config.yaml
n_layer: 8
d_model: 320
n_head: 8
n_kv_head: 8
head_dim: 64
d_mlp: 1600
vocab_size: 21699
activation: "squared_relu"
norm: "rmsnorm"
norm_place: "pre"
norm_eps: 1e-06
positions: "rope"
rope_base: 14300.0
rope_fraction: 1.0
qk_norm: true
attn_scale: 0.166
bias: "none"
tie_embeddings: "early"
parallel_block: false
extras: ["local attention windows", "paired heads", "shifted keys", "gated attention", "value embeddings", "hashed n-gram embeddings", "a smear gate", "an embedding shortcut", "capped logits"]
init: "normal"
init_std_qkv: 0.0227
init_std_o: 0.0227
init_std_up: 0.0227
init_std_down: 0.0
optimizer: "muon_variant"
lr: 0.00773
lr_mult_qkv: 0.5
lr_mult_o: 3.0
lr_mult_down: 1.5
beta1: 0.93
lr_head: 0.0086
warmup_steps: 0
schedule: "wsd"
decay_fraction: 0.646
decay_shape: "linear"
final_lr_fraction: 0.05
batch_tokens: [32768, 65536, 98304]
seq_len: 384
doc_mask: true
train_tokens: 564400000
steps: 9615
dataset: "wikipedia_en"
Each number is 128 + 32 x the weight over the matrix's rms, rounded and kept within 0 to 255. Layers, rows and columns count from 0. Numbers have three digits each.

# k: layer 3 attention key, 512x320, rms 0.0634, rows 42-63, columns 240-319
# q: layer 3 attention query, 512x320, rms 0.0648, rows 43-63, columns 240-319
# v: layer 3 attention value, 512x320, rms 0.0746, rows 0-59, columns 240-319
# o: layer 3 attention output (transposed), 512x320, rms 0.246, rows 0-59, columns 240-319
k42:132088124187102120172105127134139136111100104129126135104050120139157106127111117127120118124130140161140145140121145139123159119132093129116161099133127125128126124151097143148146160105153142158068151152164092085161115152160133140124073166
q43:037089099117085156074146130123113122136144147176106180136137159129143112116133139121124100090158048086158101174154151113145100156196157142096113143119129112148031120145087114135076124154160106111104106129134143164100124096152170133116141113
k43:126155082143128081117134136102108125098125136130143142130122126168124135155097081222119149114133118138130115105140128122138093077114147089159117121108124131098171108103132099143141142141129163125131118113148134133132076146155103139116119124
q44:123113153140140116122121070129131102083089148106103106179076098210161112076179130113093155125100070143140141105146118149076165123119149158138153158133118149113200161113145134094165119123056192142203097184107145103107101136121072125074136126
k44:120053103128129124166117157130172097114126103120158101096134144105136131163104167116136125171102128178080077165105109152195094168119121082179105127134110111122098174117144128158062123148176141161125122126117131098125139131165121182166119169
q45:120113141144103108122116162080144161160118141110174143090112160088179123121153155154148077198156183109154141188153173169109112121115083174108115146160142089105081143109119153166080114116082108107142155108117114145133117139106162095171152144
k45:159166119120092129090166129149077117139112101167168075128154123125142141110108114130102163104167141145114114153124096161119106134151123010056150144126156175131140167159129087147128146119150130138123108160121145137088168107094106072099113136
q46:128153150155080180146093147104094181121106117130170121143146115156103135097099120149173134101100081116124141141160093176112130129106163119140044119108154163168139154137164141148126118077136139139111141143086138147086129135125199152163098147
k46:115142096137135134101177177133121120112146160204113093125195113129151135077132170143114132109141131158146107140089120179143155069118101081065096110111160170102148084160129149132152150073167147133115121117157172132137115136121118072062112142
q47:147179146134000118147128146184104176118091111102138149179115130120168196079088156112155090089196117180150145133134159108139164111089157143113111082143087094123099151089100171108126139118110143156112140111073111077150195044116151130174135097
k47:122101100129152098140126103097180084154135101157104107125154140114160094144110095133050136151164112121171110124117149116121127154142099113122112114047125142125152082160148101125114129155081084106142137103143101130134118147161106105125083144
q48:128153113144099154123129106175099131153075130182127129098132085131102142141058137083100136140156062128123156120115108149154091120102167138115073150114126133079124131171135102098099168100126122152150119149114134160147094120124144153126100149
k48:133114146098152085182121097110147126118105107116105080202131138164118098191121139092162102145106092106110079155155103109115074118164133148085104113117109118132139111097134140127167106134158131115125144108119126133110122134159141109135124123
q49:162176119114163109106174111098145141134123130113170179082146179139145094168124181090163142078180103151127184129109122127090118166045121112147137130149140141124137109175062110090100070152140144134117148149155132174166170075057138134116091103
k49:145144114109145176144118137163087106202136145113135123117122061137124100122141106079114118132137178129175065124142128132084135157169124117114150107092139166089137124137121123114130162098110085099106112101073205073146140146171139177190119096
q50:171098176136117174140070115180158090140074163110099126116133141122136131142118135105140168136122106153171151144148138081146151148089116174062175096124101134107113087140157132099054151146148112183120138141118144167106145084127098124126168123
k50:096140111159128145151137098170087189141122144120074125142120131119134088141102105183121111081141119128157098169149133123148085150095111165153166096129097167098127130107114116143113130129120116059185157159165167141137100153151062114128123122
q51:113121156025111060172148144152161111140168140107110106144138185114186199072134119104165145113125159203154092133137139147098109136118133114118164126139111172096217143181057206152124153122136081104103147168111133203119133207128139128137127088
k51:103140154121056134164131110135145134088124125140115163148098168151071069162087092142132117160158095096101176121081092099159122083147115150121113113139171148108113177143135144122108111157173180120100125125138068139089094120151084116114112095
q52:139141091114132098093150144148125138155079188147110129117142158143113115103163131145143097113142152180147080119138134139146137154135171146181099196109162135119147073130142128163123157060160093118111144154108125110097133104126146136097108108
k52:126105132143115146172159132096136111156158137176152163153111136099145132112121129112111093122135100114137117097168120107121114133116151129148120190086091124120129132105152134101155094165127153170114087075144071074086147197141133117109108106
q53:075118174152193138142120110176149145098221133121141124179111136161095143136148113170037175077157095165146191123096172159107102195128150128142103130144123108151102138170170117111139154084075116139138130126125126157095117126109117125094106135
k53:146145124114159080122093100129077146146157146063131133156088070146103127169058177124147193139116127157112164083118126152122124154076152109131120110147121095132109127189224152092138126148118133094106142153146124138185122084120138115171167121
q54:164128088138195130118172103115140120142098125079133166166159141105103120168158126107100114202127171138109182137155122088128148114123121209113149154032131146110103134100174168150104132095148076093105077101098129118183129162082151096141119167
k54:115147119142100141168079107103153106125079116142136113163144111148165119084159145093099141152136078079178102159143115151119119129115147083117139092106092109172175175104117126105121134123158147180179115099112102147096191108128148114087142164
q55:094188125133125091139143136140120120153101153187165046136098150133140119189056125135188097176112088145126049057129106121133152097120135101123104184130134151084153090114151158159174144153112155133128106149134078136144100143097141144130091167
k55:101063175127116128063121111184141089104145139131124127097072187120145107136190121144086174116168127094159124183114105118134164134180100115125132154181124132123088150160089195157119139141155162124160106109133132154138104154113103085170113136
q56:120131182102130100149117136102155112123122108098118167149144155100145101083206168136175125090130114081174080115109088142079150140132102142095093137123134128133137141094112089101123098141133134132169116157075081141132192162155108125145169102
k56:114161111145135134177167154177093090104131091112112138127139149154122129143103097119177153164065107152089154093158125188135119114077103154161152151156144110127085087129170103137126074092025115147072125142132116075080101086129122141113150162
q57:161148148149178187124144116134168099154190155113133155144098118108119128108071105128078083051092163132046173181104081127131116165118143125077138118106084109126106155143108166146113164139119150066149121081165136134090103085172098139109099124
k57:138136115164121101129126167174129165133124150129144138122151145148137082170099119146161117107146095062164117126139114147143069113125134194169137098158096164151136167129136114165155089160155125105124110145075117095116111152124139134128097080
q58:115166140141205117120072128072105118144141116108101118175113115105120123167173086107153155115157087174145153159196106137128125175117148141182047153081072074117155103110126148122086119143116106131128168134078130152084133069121103125095137132
k58:138144112125132121145119125202179159128137088120111157113102181119080134077084163114120126135080166155086105120096134130107090141108195154108111173159120153132136130138161127110183174108092134126150135125190154135122090137123147120107090134
q59:103136132099076139141119121097137125114095123148135118135125077102110119080135141176111125183156076150131074137148123063124145150102153104114114131072160141129124112133165140107122147092092071173139098110167143146118198062115147147113076080
k59:123144149120123113157140128123062184136151135109214130156186123123120056096144134134095127166123098090118114149156186126093191079103137100132102081121124142146087160093138081148086113141168141088110129107115096078116104123191136129116130121
q60:166162117166144223143135175118125184108128118132173116106138127116157075170111165129144142109138164133145138132141108123078120171120053034106092107143083093101171131133131151116082186088155117107113109092089112113129145120151155128094145129
k60:170133159082125124133123136139093182154107114136114110165137059146125137103165129128130121171123114127137088124125144163180139134100128145161115118099140162136095094137102119155127152188118197134124115160164150130132061082150131136153130148
q61:119151140177143085127161144104135081075079137155121111116135141116023100206159124093158120125100121124144155163116119126154128132146157165151049168150172130115080100109132144101083154107128194087175083143143214143145113145164117186128114113
k61:152162137087178144132176141138132149163138107151124114055106120144161170088119091116121143123099139069178096105170091173114072118102100149110119135133124131095175169113108117133138110154095172111101129130133133099117114150108153135099120147
q62:133103159148120175163065144112145106037078106126155132108143128106066059155134168117105191132110118130112094096146071105134112133081147138078131069118118103142123089124135219165066133126121119107111139167143151103075094096178149159138174078
k62:150161130145138127130110132175122161103175172127161181138158114152134155160100129142145129162144120109129117153101119097116157146095131121144121086113099172120120145139156141144097136141115143096157097111136119126118114116154138100158178139
q63:097134116111196123162123143166102134136077064144074153130121143089122103122161100208129136156095128087104096179148107124129177170200116108108117131152105108122190136106186111141161084129150149137051164101129094096130069152125113163107098137
k63:151088124095107158108177088141149181096115142138108100081163140156075095140155131116138157096125151099071098111114186108108149085111116107129155154147146139125151125138090174165119118113127136136177094095109088071117151084129139093149153122
v0:112104122127082160086149084095076168177130105125108135086141092125105122130165193132141106164138103160124050116115151110122099091126129129195115128172118136147117133077119140093116084134075128170147117158114148129164148102118094149072108157
o0:132102125132056098148169111150095159120174145179103166092199117121152185124124072126137192169123158191118106099083123182087161167108169143164089147150047117095131120086178155149139134102125108125150150139141096142104142109101118119128108146
v1:111128162138157117113104175111106131115074143149104090140116135109125125158127076137134120196103121084165164132104123139073108127108119125156104095176091130148155180154163198157139126112157098082135094094058136107112081153151138121122132117
o1:186116101145135176098136086159144088139070163107188089156144149151181132110170114116169122156134099110131131144146101126082072141156105146177152134082158119120140119160130139069146131072111151127138091128077141080084123125110133146161128131
v2:119116162126140119173107160137123148134140105129143155144120157185139123137103091112163174178153092132077097126116117189108091160123112126150097111151094094107090141120137145140130065174145161114138104112070152116097176083105086111155156062
o2:138148158168086133122141147127144136126172119151179091154154104083113181182106075066082168114177126128096152199211128093139125137160134150063096148053165179112123121166103174147241109108107125112117110131109113143108146175138138136107100119
v3:117106146111137187079132132119130088108049123128154120165106127107155171128166101126059126128165070110075131146145147125097137097100135118095167098101116108134094113103116129140145138083106155119124153138102082148129134135151076091109123128
o3:133129088109163168176098132115155145069147144156106138147101151127206122087127073170136096089129095180096053162120156107197143126146142170098115102130124148185155118108098144120164144131101143123138125079151087197159132154132132135102059101
v4:047154182119149066070136151150098180136118123121134135124143133134149109159110166078104144169126107131174158167143160134097138096132163121156150126121152151105149161130168090128166127105101083146132101109121084163124150066118155156066113124
o4:143119132134148087170118121082075191109082109127111132130122123136143161117137130060181124170170157126164074116091168137150185115144078103169175108118163178173150111123121096113158112126125159182164109142167129161173138063138113101107083094
v5:139169172107112134075163136139105155172103147129109098127117076117146125142203154116107145122136118049127073054165123199182116122122101103167123126112161176124161135099157108169097159143159097058184167093081166102139147097084181133097148129
o5:045172146102133096159140164150084106181151116155119196133136115127152115152182100131139081164122121151124144102154150085143128095117158131101122117179129111175105137148196154105123126101155163068183114089047131127097132121069173087145112125
v6:148186112123125129118141159114143098076116145109161103069093106170155141129076112159129120164150093142158164146129145174122127071115143109168164158089120154114212139161130169103114117086163138054165111102182099073132167157131159102167140122
o6:162152152105159148156166110156134128151107119163130117090126074126135121135139124062213080137139127103121157146086179105104110118044163137148118126093108124089184143120118112120121141113102088113151175182109104073057125142092133165122136108
v7:103138197143100124073084120096162109129111110149121138148123153174082117163156160128159156144198130062130098107133148139137098135192144098173069142147159147180126102145131162185152140175163167162116064150124112105114128127084128139093164115
o7:136118120113128072130116143155111050176116133114135114139137141141077125158176095090048164151145136096152120147088122155152161140146118132145159137129046059136132116113164106145158043083140110152166166124131110147056141150189121106110088159
v8:134118111176185094137132121139116123173152112162115149100153151101090148153092131148096108174144138105125136131171180160128075105156129148108090116099168122170114172145138066119159166179139140096134119124169110174190101113131127086113108100
o8:109137110133177086138074100152152149133176145127109165117152140228115123110119064133129109132068042111160168088155174140111085149126105108099120110083088117132155149160111084150136148118136127153087225110129107203189120157074115088163134157
v9:147109151140130115170128115136120132113111136127104121137135157105115149150155126129138146111150115111124128085112102117126106146054115042155125152159166125123131139104102128126126175138139123089167094103134128136154093173119163179105141125
o9:132130133061135105110117082167130171126172136127107120146166124119099099151071082134121126139104119100177101100107170157154164101069120142104163100115086099144163180122080062094126177154113141150120148132125178113175142222136154096097102169
v10:145116033129141173180116156077084102178162145145123188079110106123151164163110126089131090154160159143125109097095136131148138098122101125131134082141139116125129120087142084134131181092133166116117092129122165158157114120178104124157161135
o10:219136139080084202158143114044097153131123129094068168099097117135119137134139064163157153121110152141116084066113129125168157110125116143140160120107143142073103160171137110118143163095085137129128178186152119112085101150147147133165133073
v11:086164166115116116050138168146145102110142134140125096114146095124090122163142097113134131168119116135142086121116088098128142086135127088150180158150181101141142154122189127108085102124148107117179130082159116102139128180108182144163124142
o11:117197102110111139188068170161090082137119139134125113166133073143152079122094121082131061163122124128145116198124152156148121100173127106183135158184152152081135123151141169099148102106085077163117124112126159150087056178170154141123110179
v12:126128177121086165141070120184141136092100140112081125138154128085140088169162112094160168097123086103168160108136139104095134106168142168141126167108120158154167145089151097090167050143073181068144133074116152110124121141100077162149132142
o12:079143198066132023161126146131110105159160121125126097150142130169175121154156062112115198159105191084102141152158130082081148132141113171156160135048109104156158140134152126097099117181155144086123150051128143154111129142122121096085170104
v13:060074093092136141140160136114183107146138190132209120167096106123122140046131135128138182088177143097108073132096087093138135132076141128147081092130123128099078143118186097143164139115158086158087099107098184112148188122079089161134156104
o13:073163016103121092138116145132119174146130136158129135146104092102126158156176122127115160075103143071135093168100099102128096132146121137153191134144168130134100102108187090057159135085099144139109143157136163165136093163076062146155108107
v14:162163144112156080126139081143195157122152082098079130140145101089117184143098134077092148170078139138122135064156117154133162174108120077096109161089108122116147159111131123119064166070186140102069156137087118149128145166160161134172147142
o14:152119184088124122140135085157183138127098127173153113155104137141112111109119114126140109138131130158134124110083118157143146157179120117103107160127157154069108066118103117154102093137122177099197150096145125123194140115202110144149130163
v15:154140128175161145145120118119128125136106125140108131156108132139112171124131131102101127135116087181103134130137058116138127151157111115127176087138087168096095134133142166187150116116089120120089121153114098147093173152137119194137155161
o15:205119113103115181124174146164151091093100135056126105204138124120148139095113144128136121102142132152067195107128130088140127124153119104122115141150110103169091105121117175164132115130113146122092065130122134096088130104139122083142141144
v16:131143104153128140108087097121124105066142122118172058142147116126081133103135147162131150061180154120106092140124087124073142130163129086123123141109082196111167091145147148126168157110170106074170095134166135097082121150111136182163065121
o16:123127078137180161174083120152107141129103134133115148073117117181051137134148129147116123102075126134166131159113107143101155075136085132104193115153161150191156069206120079095166122154156157139148134147109101165124159145151076161073131081
v17:078123105100110095130114168143158105097146054137102124140129155161101163099164103195116128075171164140126151103153190135094117126142152117085118145186092113120162121129152134108094121116141089129072100117181138117092151094139087160147150107
o17:119110142101124094117136124127130089133073120173111083126117173124134163156104148117105142101093138146146144155160144118119131156091090133132130156142148093151113130101125107130121093179169120156127120127159102167115153173135135153100120143
v18:126115100146109098133102143148143138099118108131141150139182075115160136101113127162106131094135154102100100126142152142138131120106137120088149161093051124123155128104148154182083138110154100100096137123135112155101091105131099139127121125
o18:097090100118213180131179082144149128150108095100158194098156134076101064121123109114130127145182111139166142144176116116108150143138127128176148130176149132101141107077095094148104169122117134113134092102110142115189091092182086111158179131
v19:081176159153127163118170121181115156137134171167169141129104119168118126121141139142121164135136094125137120177144095138156182103127133141092156158117138130127140139174115132125088106158120155120151137166171156170110065131135134129122129143
o19:130148077117167116160124121121111103123093121131106143057143147090183123083116097118101113196086060151156110129145081122157111177122148128139115089173121107163102146122154150178121091133185097183102157138163161117114146131181078092112111178
v20:120130085164139142168140121153062138163091166177134132160139171131084117131170159170142150127139101164078136149132129138155065131133138135157129092098132134164160143091080107148092153119076143122142133118151097174108168105129163146148103179
o20:126134116106160042141137180157136163118149126113189116152126120125095093074046061138116099126066127140114176111138161094133116121103167139150126108079105084120130121126137151148159121109113151209070133072188132150124123160137174066195116201
v21:096140152158121104171073079149174121130095119156162092130085117129144148105136139156139148142093107156146129136109073107154066175122151158098180141155128112170176117127145155094171092144157107080123093146144124111146111081120099079140170120
o21:063148241102118121160107168145102124158173101113142162053183113057117131180121119134114173074133126169200128189146111105136159096074171164100174138071139105124127160158128124150051149064120128241183130106143128089118098118088095163117092092
v22:168102105099093189152075136114114170156166121145141123165152188094115107171128126144177166146059118095196159135133148134127194081135125105140089139084117122106177098106141103075197130118099112185094079134122095114091122089087116156167102113
o22:103133116145138176196108088139116092169087143155106149174129157128157125166134208158180173097164204151143173128109135175080101099142097155130155136027137134143104184098139141118196153130092145112151125079123161127147169146148122096152128149
v23:125142151107122150166163161128102164147200139158094134126111106119126111084160099089141174097028160115143130126138136104144087138161095149101144148033160133147101094111113160113104129112135163130142099145177107121110134116157102110169121125
o23:131147209126175100102112103072158136130141091105166133111144126111173180189140160067140157114121087087097163130115167104120117161091119114140168091067119130101116104110169139152066119213126127137091133180081122113163145149116180167113176105
v24:153131128122167077126119095096092141093112134109093140139121110147158131106100144155141097124075155139132139115102133135169112077152125166124146178157076134136112169133141116145087149130163154137136133126081140082121127102153112105130145232
o24:090109088113048128076098128106128099147147047169103100101150154135084144128146052117020108105148136145145087135126130148078123095115147126152163157137129141131106132184148105122133160135137131140100088217187128093090121139121100110135108118
v25:113107153097146092197079134114129097124132137118108124168110122156148173097093134155132127072129147189139114122143153127103127117102139132107174164123099193123104059120148164138132162106095098118148064178120145101114156149123146099184127127
o25:101140112091083128102141149113108121084112133140143083124148107120107131130110094154212142084084145144157130113088121120076120132087123082128166142137120132113089094156135157115168135043124128097154166175193135129115104141147143103109125116
v26:101106075126148134171143138180154098113121148124132141180143148150126103178162095167096168136123045158114132070107148096124140193187126129151102151226147073159162162113106134133151096139103157137138069121094125130164103149161168128111094121
o26:113110121128128127125152096154137100121115080161152120132102122140084119103187125117143189108141079117143186139121120111149109149133192147114077150066191138072124093119126167148112148123191121177107115141143107123058114135167142145096123132
v27:133104171130186162146126067097109156167054093136108102141143106164106124107114095127164135140088133203093151088129161142165119109118110149122157146123130116135109140124135171154124104117124105148135067088102105140115138088127062111117151119
o27:196128164137191131118161070087190163201115117170034104143124188168143135163146065102139173112144122142081155137100115098135107132195116114144163132090141112138126095143144131107113085145173178118126197163114133105145102092149099166122147127
v28:089081115107146152157128102134156161140160113051167166162126184142191126195185110139177168118096185109147129097138167142158076161148173087151081086146117125135126102131142070144207137139097095118104121089131143165144105154131072121150159100
o28:152104132123173187169136160164154082104121063128077155160129142072158154186127225114146109087116068128110160073082137167156136118090131131111139125026169138116114110090075139143131153106139098108106146156176114193185150109093071096110133106
v29:177112123103118105125100091078117133144151153123149114149116121062132158089179072162110136071149115156121100121143121114100115141127133136129126104097204121110115094160149138138161128112110135113150106139168090140116137125149079094176118153
o29:211098094107147135132100185161160137127119186108155156141106108120136103135120109165124157139162139155109134117135160191167094143096150108119132087151137117071086143134095118124086148155110117121158164113153066094110053121142076115166203207
v30:146139067155143113127134118084133144127124083121134139130131140105106139166137086150120137116142133076083093155161133105085156128092149106114101167152166140152148153145122130134135165137093160139085141180131056116149159153193143063127097100
o30:124129087105165158096089159107126122115167153094146152110117166139103092089076118183064128096201135100044151124130169125149078124105085127135110146109136112146130119146184168104088138120114097142133139159188099113116123152076108140101119180
v31:151116119153099142106159156102159142131144095113134152141141094166081106125157121107141174105099210124183094126152159139166141096117134132104159139182068119130138133154161148127115100118130127137091098166172150111135071106119134082147130151
o31:097111175154090170134086147155135162105107120107128196137161169178134128161135194151166109079130116073176122178120146137144106112155102153143078182157084098117071083098162143132070145106149114157125046133130132087109114181169175156169149125
v32:189117115131124098114123108117106142150126144144078128128128121086150126168128083159181148108144128102176091109133076088109126096164141133142078209122065063132078118059130211167104092123176120102145142135099113109060093078119124142145084085
o32:218169093100136095159132147093117138076154104088105158119110109104142121070122120109093151074130142130188154136138058098139110127122081149101136164165166118178099129208150146091145075140106088065168118056094144084130128102123120163128223114
v33:130118080136095154091120115157091145079103142117121109170094104071169099099179156097169141130087151144098169172150142143081128092152167138097120158107133183146166162101086150087150189102180151129114141160106119113153147123061150085130093139
o33:088085146111128112150107124132099199114160107125157147105090144128130128110142176106166162140156176119103155138192139161113137129186124170152108146186093158136116110146138152076099164112132186113189132190114118070184118109184142129107135114
v34:091148128156135119151151155112122197105087152134070125163125139132119112091173097167099170115158103169201193117121124170113134127170149169128114050135118127119133159138129148146108109157115127114150093098140151135107083098152088079142121119
o34:109131183162136084160063158150125120168133107106135130081129134211214138138097197159126113111105067106074099117134095184150151136152093109156076117155127151160179152148119037144136122148135143121101154159141098112054080125064094134139127158
v35:116145104086164131119096153146145127136169159149147154150155123075134095150140082147096113127121157120140096096075102144127139148157100064118092119140106150101089133143137147132133135159105129111142114109101132124109125120135084120134128103
o35:133122073105091074088085129102074103142079100128120075100082098146131122109159149123090098148143161122111145194141109175117101160148123111145117131048135124176121167193095112124121113131136108087117113143135085090142153120127146094126059130
v36:074132135139101148203101151105095095166172187157157151113150118095149072165137104127090148103118140143066110074125108143163122196123078141145135137162123111148128105167124154097145133149126151089121127120078121127111141180117101125102138149
o36:149140130116172226146125153137115162132100121158156154159131105147113077152120115117088162092112148147122128134157085138148108075115137155173148155128197078139170110114109152137132104109142125090135117100134183086090120131159177152143142142
v37:119127151087119149110142134107155089154134115128116143206139162105113125126154081143099125098099206128160144109086144140122141135131110128105096126124130131156120146101168143077085118144158122127097133152110156126079144192104134107100126140
o37:076091133092167108140112144104116182139178121070090108112083084115196101115160099179173176113173166191151146131073119190115131127124084212122123106162184127143108143162099066024070180086130072115130124084074148130124153227125123136138137134
v38:059135173146146160112124129194076100138083145135094124101120155091148114127134099187095152087111082147177160138136118127152145100147161127115100108157055092138130094140137125123160148148152151114092101117189154153138142136138135110051080090
o38:137094109152157150130083145093159091104139165078093097171152105054166102082153161149120109078136146151104094075131084115112158168145108085173140138146112136149136128102132072109145099130155069090090125106116124133127133113162131119107084114
v39:145093127126103109163118129169136080131152104148121161125138198114117133142130122198138149147120148116097138142158174119101126109136134101117092171186142105128178096145149092079092100108129104119167128128107133133171102086132126090144091138
o39:117081148115176137148112133135106139139144149135167116122128124178138139076108077170129180143167138163119117113140151115129153162123045114118130160126174146132155114157158125094123170135183101092127112114136117144148078114170153117112104178
v40:179048121121139147149102120128144088090094139170090128181123156084121109107127155116079135158063116103120109142153098107068124103156163131096151110115161105135127170129104131127091095162112133106096152122163102111138139137152043138131166123
o40:165119153128098169121094104100153092055105119187134138141150125135159130130132092138082140130118114109101157117119142196140148118126145132178088122084124132167141076135059107134141158172108132108163104147086109116126153153059112142094170106
v41:097064095120108084079135106086093141097123182140139124136116128104108102183133131141122124124092097139125183086168131126156124161093139118081158135144122142131113078127135164079123079159089157095062130164154153115120185142129153084112113139
o41:128143112178091166187139104143112128134114140162129100154146037111150119125184173113169142080089110095149181148123182155084152096043116175089104186058128149116087089167096147167082141134153137110116161154129146135156152141190164108062078133
v42:122121170141154124123044094138148117137170121107149132137139074129173175176107095113122114121080146143119112154197132171133116086140115118088143144117163163117133111099145162113127162133133183109145121115112086165159091153145109138095177120
o42:172080155085134112105161123104117145071144084136204130121143087131122135123046095133066110165131134154130094087132134170173094123081163134162141130173103116098128151118123155150051138157181138126157115099162078112143113132101092071085130059
v43:100145110184162099141111097112124143082136173122116121194103120146113138116118130137122151117167177146142121093145074145171151095102103113121143097110127072136173128148142085133142064110139143148149116127121139164119126131154133102169129159
o43:078136161112156133064174123133115103158102122138108148182110118169099121107204121132135068076085171161088160131097153063151110097112147130117141177131184144115116155156212123108131167167166129083147124134111140150166139101146068139107136192
v44:147084151121129110122146136098127142139112140078102156136153157095115152156139150142121099106127154206106122059129141171105110113158170096117066172107100068140092098173162129138144129105108144126083154123092185060060174116091114125130149128
o44:143123172103155074084113112137117095135172146160113159140143100085160142155103143101164161055142131135082118121126115093142141074136121117125162114148123115092144123140123120106112157114104158129132135124097169100109162148154149139167155110
v45:111136158101153117108146103110123130142129151147141148125158108118098111090114165084117144135132074132137134136117115139143093158127068127087138135124196125106145099146152130114132097080099151123092129162173133128141153095125111142131124147
o45:133127176150136153237104116114131055137176148152087129164153147111158117102192153119130113139095136093106031060128072101114116125141057146114098081101107150126093121095139126145163153143173086125134168168092104133132056107171094122107149090
v46:131164154102130155160136110083114110159096136127130152172111139153196137124173114189072115136141127103183110152168143107144107125104129131153081105145054114156128115105130119163119174090158137147150138157076140132117162153121101149116169080
o46:126149088137139127135121099143125128107115144093099096174093111116191175180158129117105093145143160156085123098140155163129031111049152163118085065120088143116124125109097085171084106102133122129162127094123101063113090182097164154171147144
v47:162179155138135128174125141027148122116072126120109143084159075148116151104153185151152152141143135137093165092121042135110130156139149109178185085122118138103119082148136112130065109130124081112145103130153193130114144106124122186153095135
o47:106150200148148097124117144090078134152092134198125078163128123152084135116142097062151148089125163156118118138151088021138151122133114106119139073083113154150128041140083165127141146159090078100147127113106120098188198052132079141093139153
v48:103167158130096153149121141132139137119126104139085120154123152127101124087102134072035145060102142122120142133160098134090158112143131147157111146141143118134110075118121101123234145105137148114140162123147129125142183143092112142109122094
o48:083173060059076177139142090173122159074107096123143137153169157133155157157044133096124140093125142128127171123171127148111088120206082094111120109172088090137179119080188106159189094169162135133212140122123106133062088161141147119137147086
v49:100150057094217093159086140133136081157102150116138179079141130117119139139149181107096077129135147174118139122186130135124212147073149130090086148072148161134087177123124138074101143112173097113141150145107125100139120136141120143125049137
o49:077180121171187126124121142113130141118106181204138083071143148194133109203112140109129108108136128073096096096138093137122127098134120114143093074184080146102101145136147196169154118111180150252131143129176131133092145193177122135127121131
v50:155118158097060129141115123116153161135092091119142113119149071128152168152170080136120213138135156157161171172082110122205139148105149074133104155126081181125140128094133183124136126105148141160130121184113092190138105176107175158144104060
o50:196091165158197149153126163123191148163150105172119109155111149090244141150151098143115158189153169115150121067136118133126135098150114100145083149149139097164080165145178172068150152117098133104161040139099115186189153105145108118103133122
v51:184138160150138146141122154131130180092117091080162109084130107141149117114127098177106110100117173126105113141161142138091148123157159107093116095123153160102067132125142072141090118107132134127125122107141109160151102153119147105125125116
o51:098066156126126089083178071094076187118154062118119134086148174142126160148035188153117073106153103115130144189133189135119120166167108122137114111124142161106160116139091139160137159104159089119127117137151150129185131135150124114093124153
v52:105087137126134142133136126170139131130176164125152135142077157056123114125136117078087085151165149090121122167111142110106122100102148128149100096128149155119150160106133104103142128125106166116104172146114166133120132157137120169191158099
o52:125083118118130139127095092114073109205108090049064150098106163034121124180118143171151187183114100166073115170120101092068121145147173149167090135060175127081155138116089098123082138129129129169152166112100116178174147126148119107118159123
v53:088166130187115150108122136114140079124111148155128124090139132128102087114153189158123186107083111121120111129153088164126139098160111101125123118163076081141149135143156124127188121140115141190092076146100086137076084085084090133164093088
o53:140133100180059088111131160101150122188125122121138150083152132121139128144152181151119115167232100124163119095135114121104119138160140147141126104103014103200163153136069085078154064124162119180119137123135139094055107063147022150106127125
v54:155170119118176150097118168143123173105120112150133118098137117149071134141093083111121130115146125084177163162123122152144157155144103144128149157099156099118134134145131117137176169060127161090105165095185116146154112183082101131170114157
o54:165145134120089163066146224197152121117123095155163082145161216159062152102088111150147163173070122156177143182115108094112064124090126132139079066156127123185119112141141104101138110086134119082115151051160154142089121155124133131158143137
v55:148137088156129142139138121101191153176129156129165146188131138071140117151115138138110168148150173142107160090099118168171166139149099140147135122127125109102115149130109154115131095134165083112122098124180094144045142114096098125139142118
o55:138100085132105145141118122122134109144117124157118139060122141152105099171138142158136137168131114171156114114146125083104189125111130111110126134092105152130135139153081177085139135135102181102156105143129139106154172104175123114137182122
v56:114089117076115128119165110151099120145147143196158137110104120111096090056167155132165115125108082118163189160176115106176113151155155159133104076177096130113130090093121129172080129100100087141092139119119112146101121149114088139070100117
o56:086070169122152123127144090130131140109104181149102128144120145103144101181114216152136073067099124167110113152144134157116090127175117175155131154094127081162132140152172143157125087159124087127088108205152110080111170130067133105106157133
v57:174131114192108123119077147106120157179106123158139125107095127164089104135177123065108153109108160143166124123136149151149178165120141197128107101159087136156114153122132141106167059121106152107116124138159128157136109149129122162157145138
o57:119137160141161139065133134163034140123077102120174148143123179112145105128140118130124181129181111103076133138117119140144182202127171091196110092111122130142150123131116102107140087173143102153121133089227059063153122149121128170155144197
v58:140103107102098117162119089164138135081106136094121102168083095121105135110130124118120147115127150095193109104109135140166183101095137132093106153160097170086169134147097141136089106106143170147128173119173128122184125126149145099098133106
o58:167136118115135155134104125113076078168060159150084098169142154103163174077180104154161136140069091100173109180144133135077141102182142116118108109122180127110062084115137131083189129115140140094160179193126110180167082149134136162115147143
v59:086159170118147114071127129102119133105070119168138163147205143122150123123090153152107136125146125158102101141117160154089162125124126083137161141174119163136112140124154115135082151141145113139102122101148139130170167100110095137085121137
o59:081150116096114142074076081075132103116116138127116118179171151119178158159126169110067134084065133159122101137215146137106079132153140134118155154065071143099119164134123132181120145147177149112112126093133187094158133118122119154155085148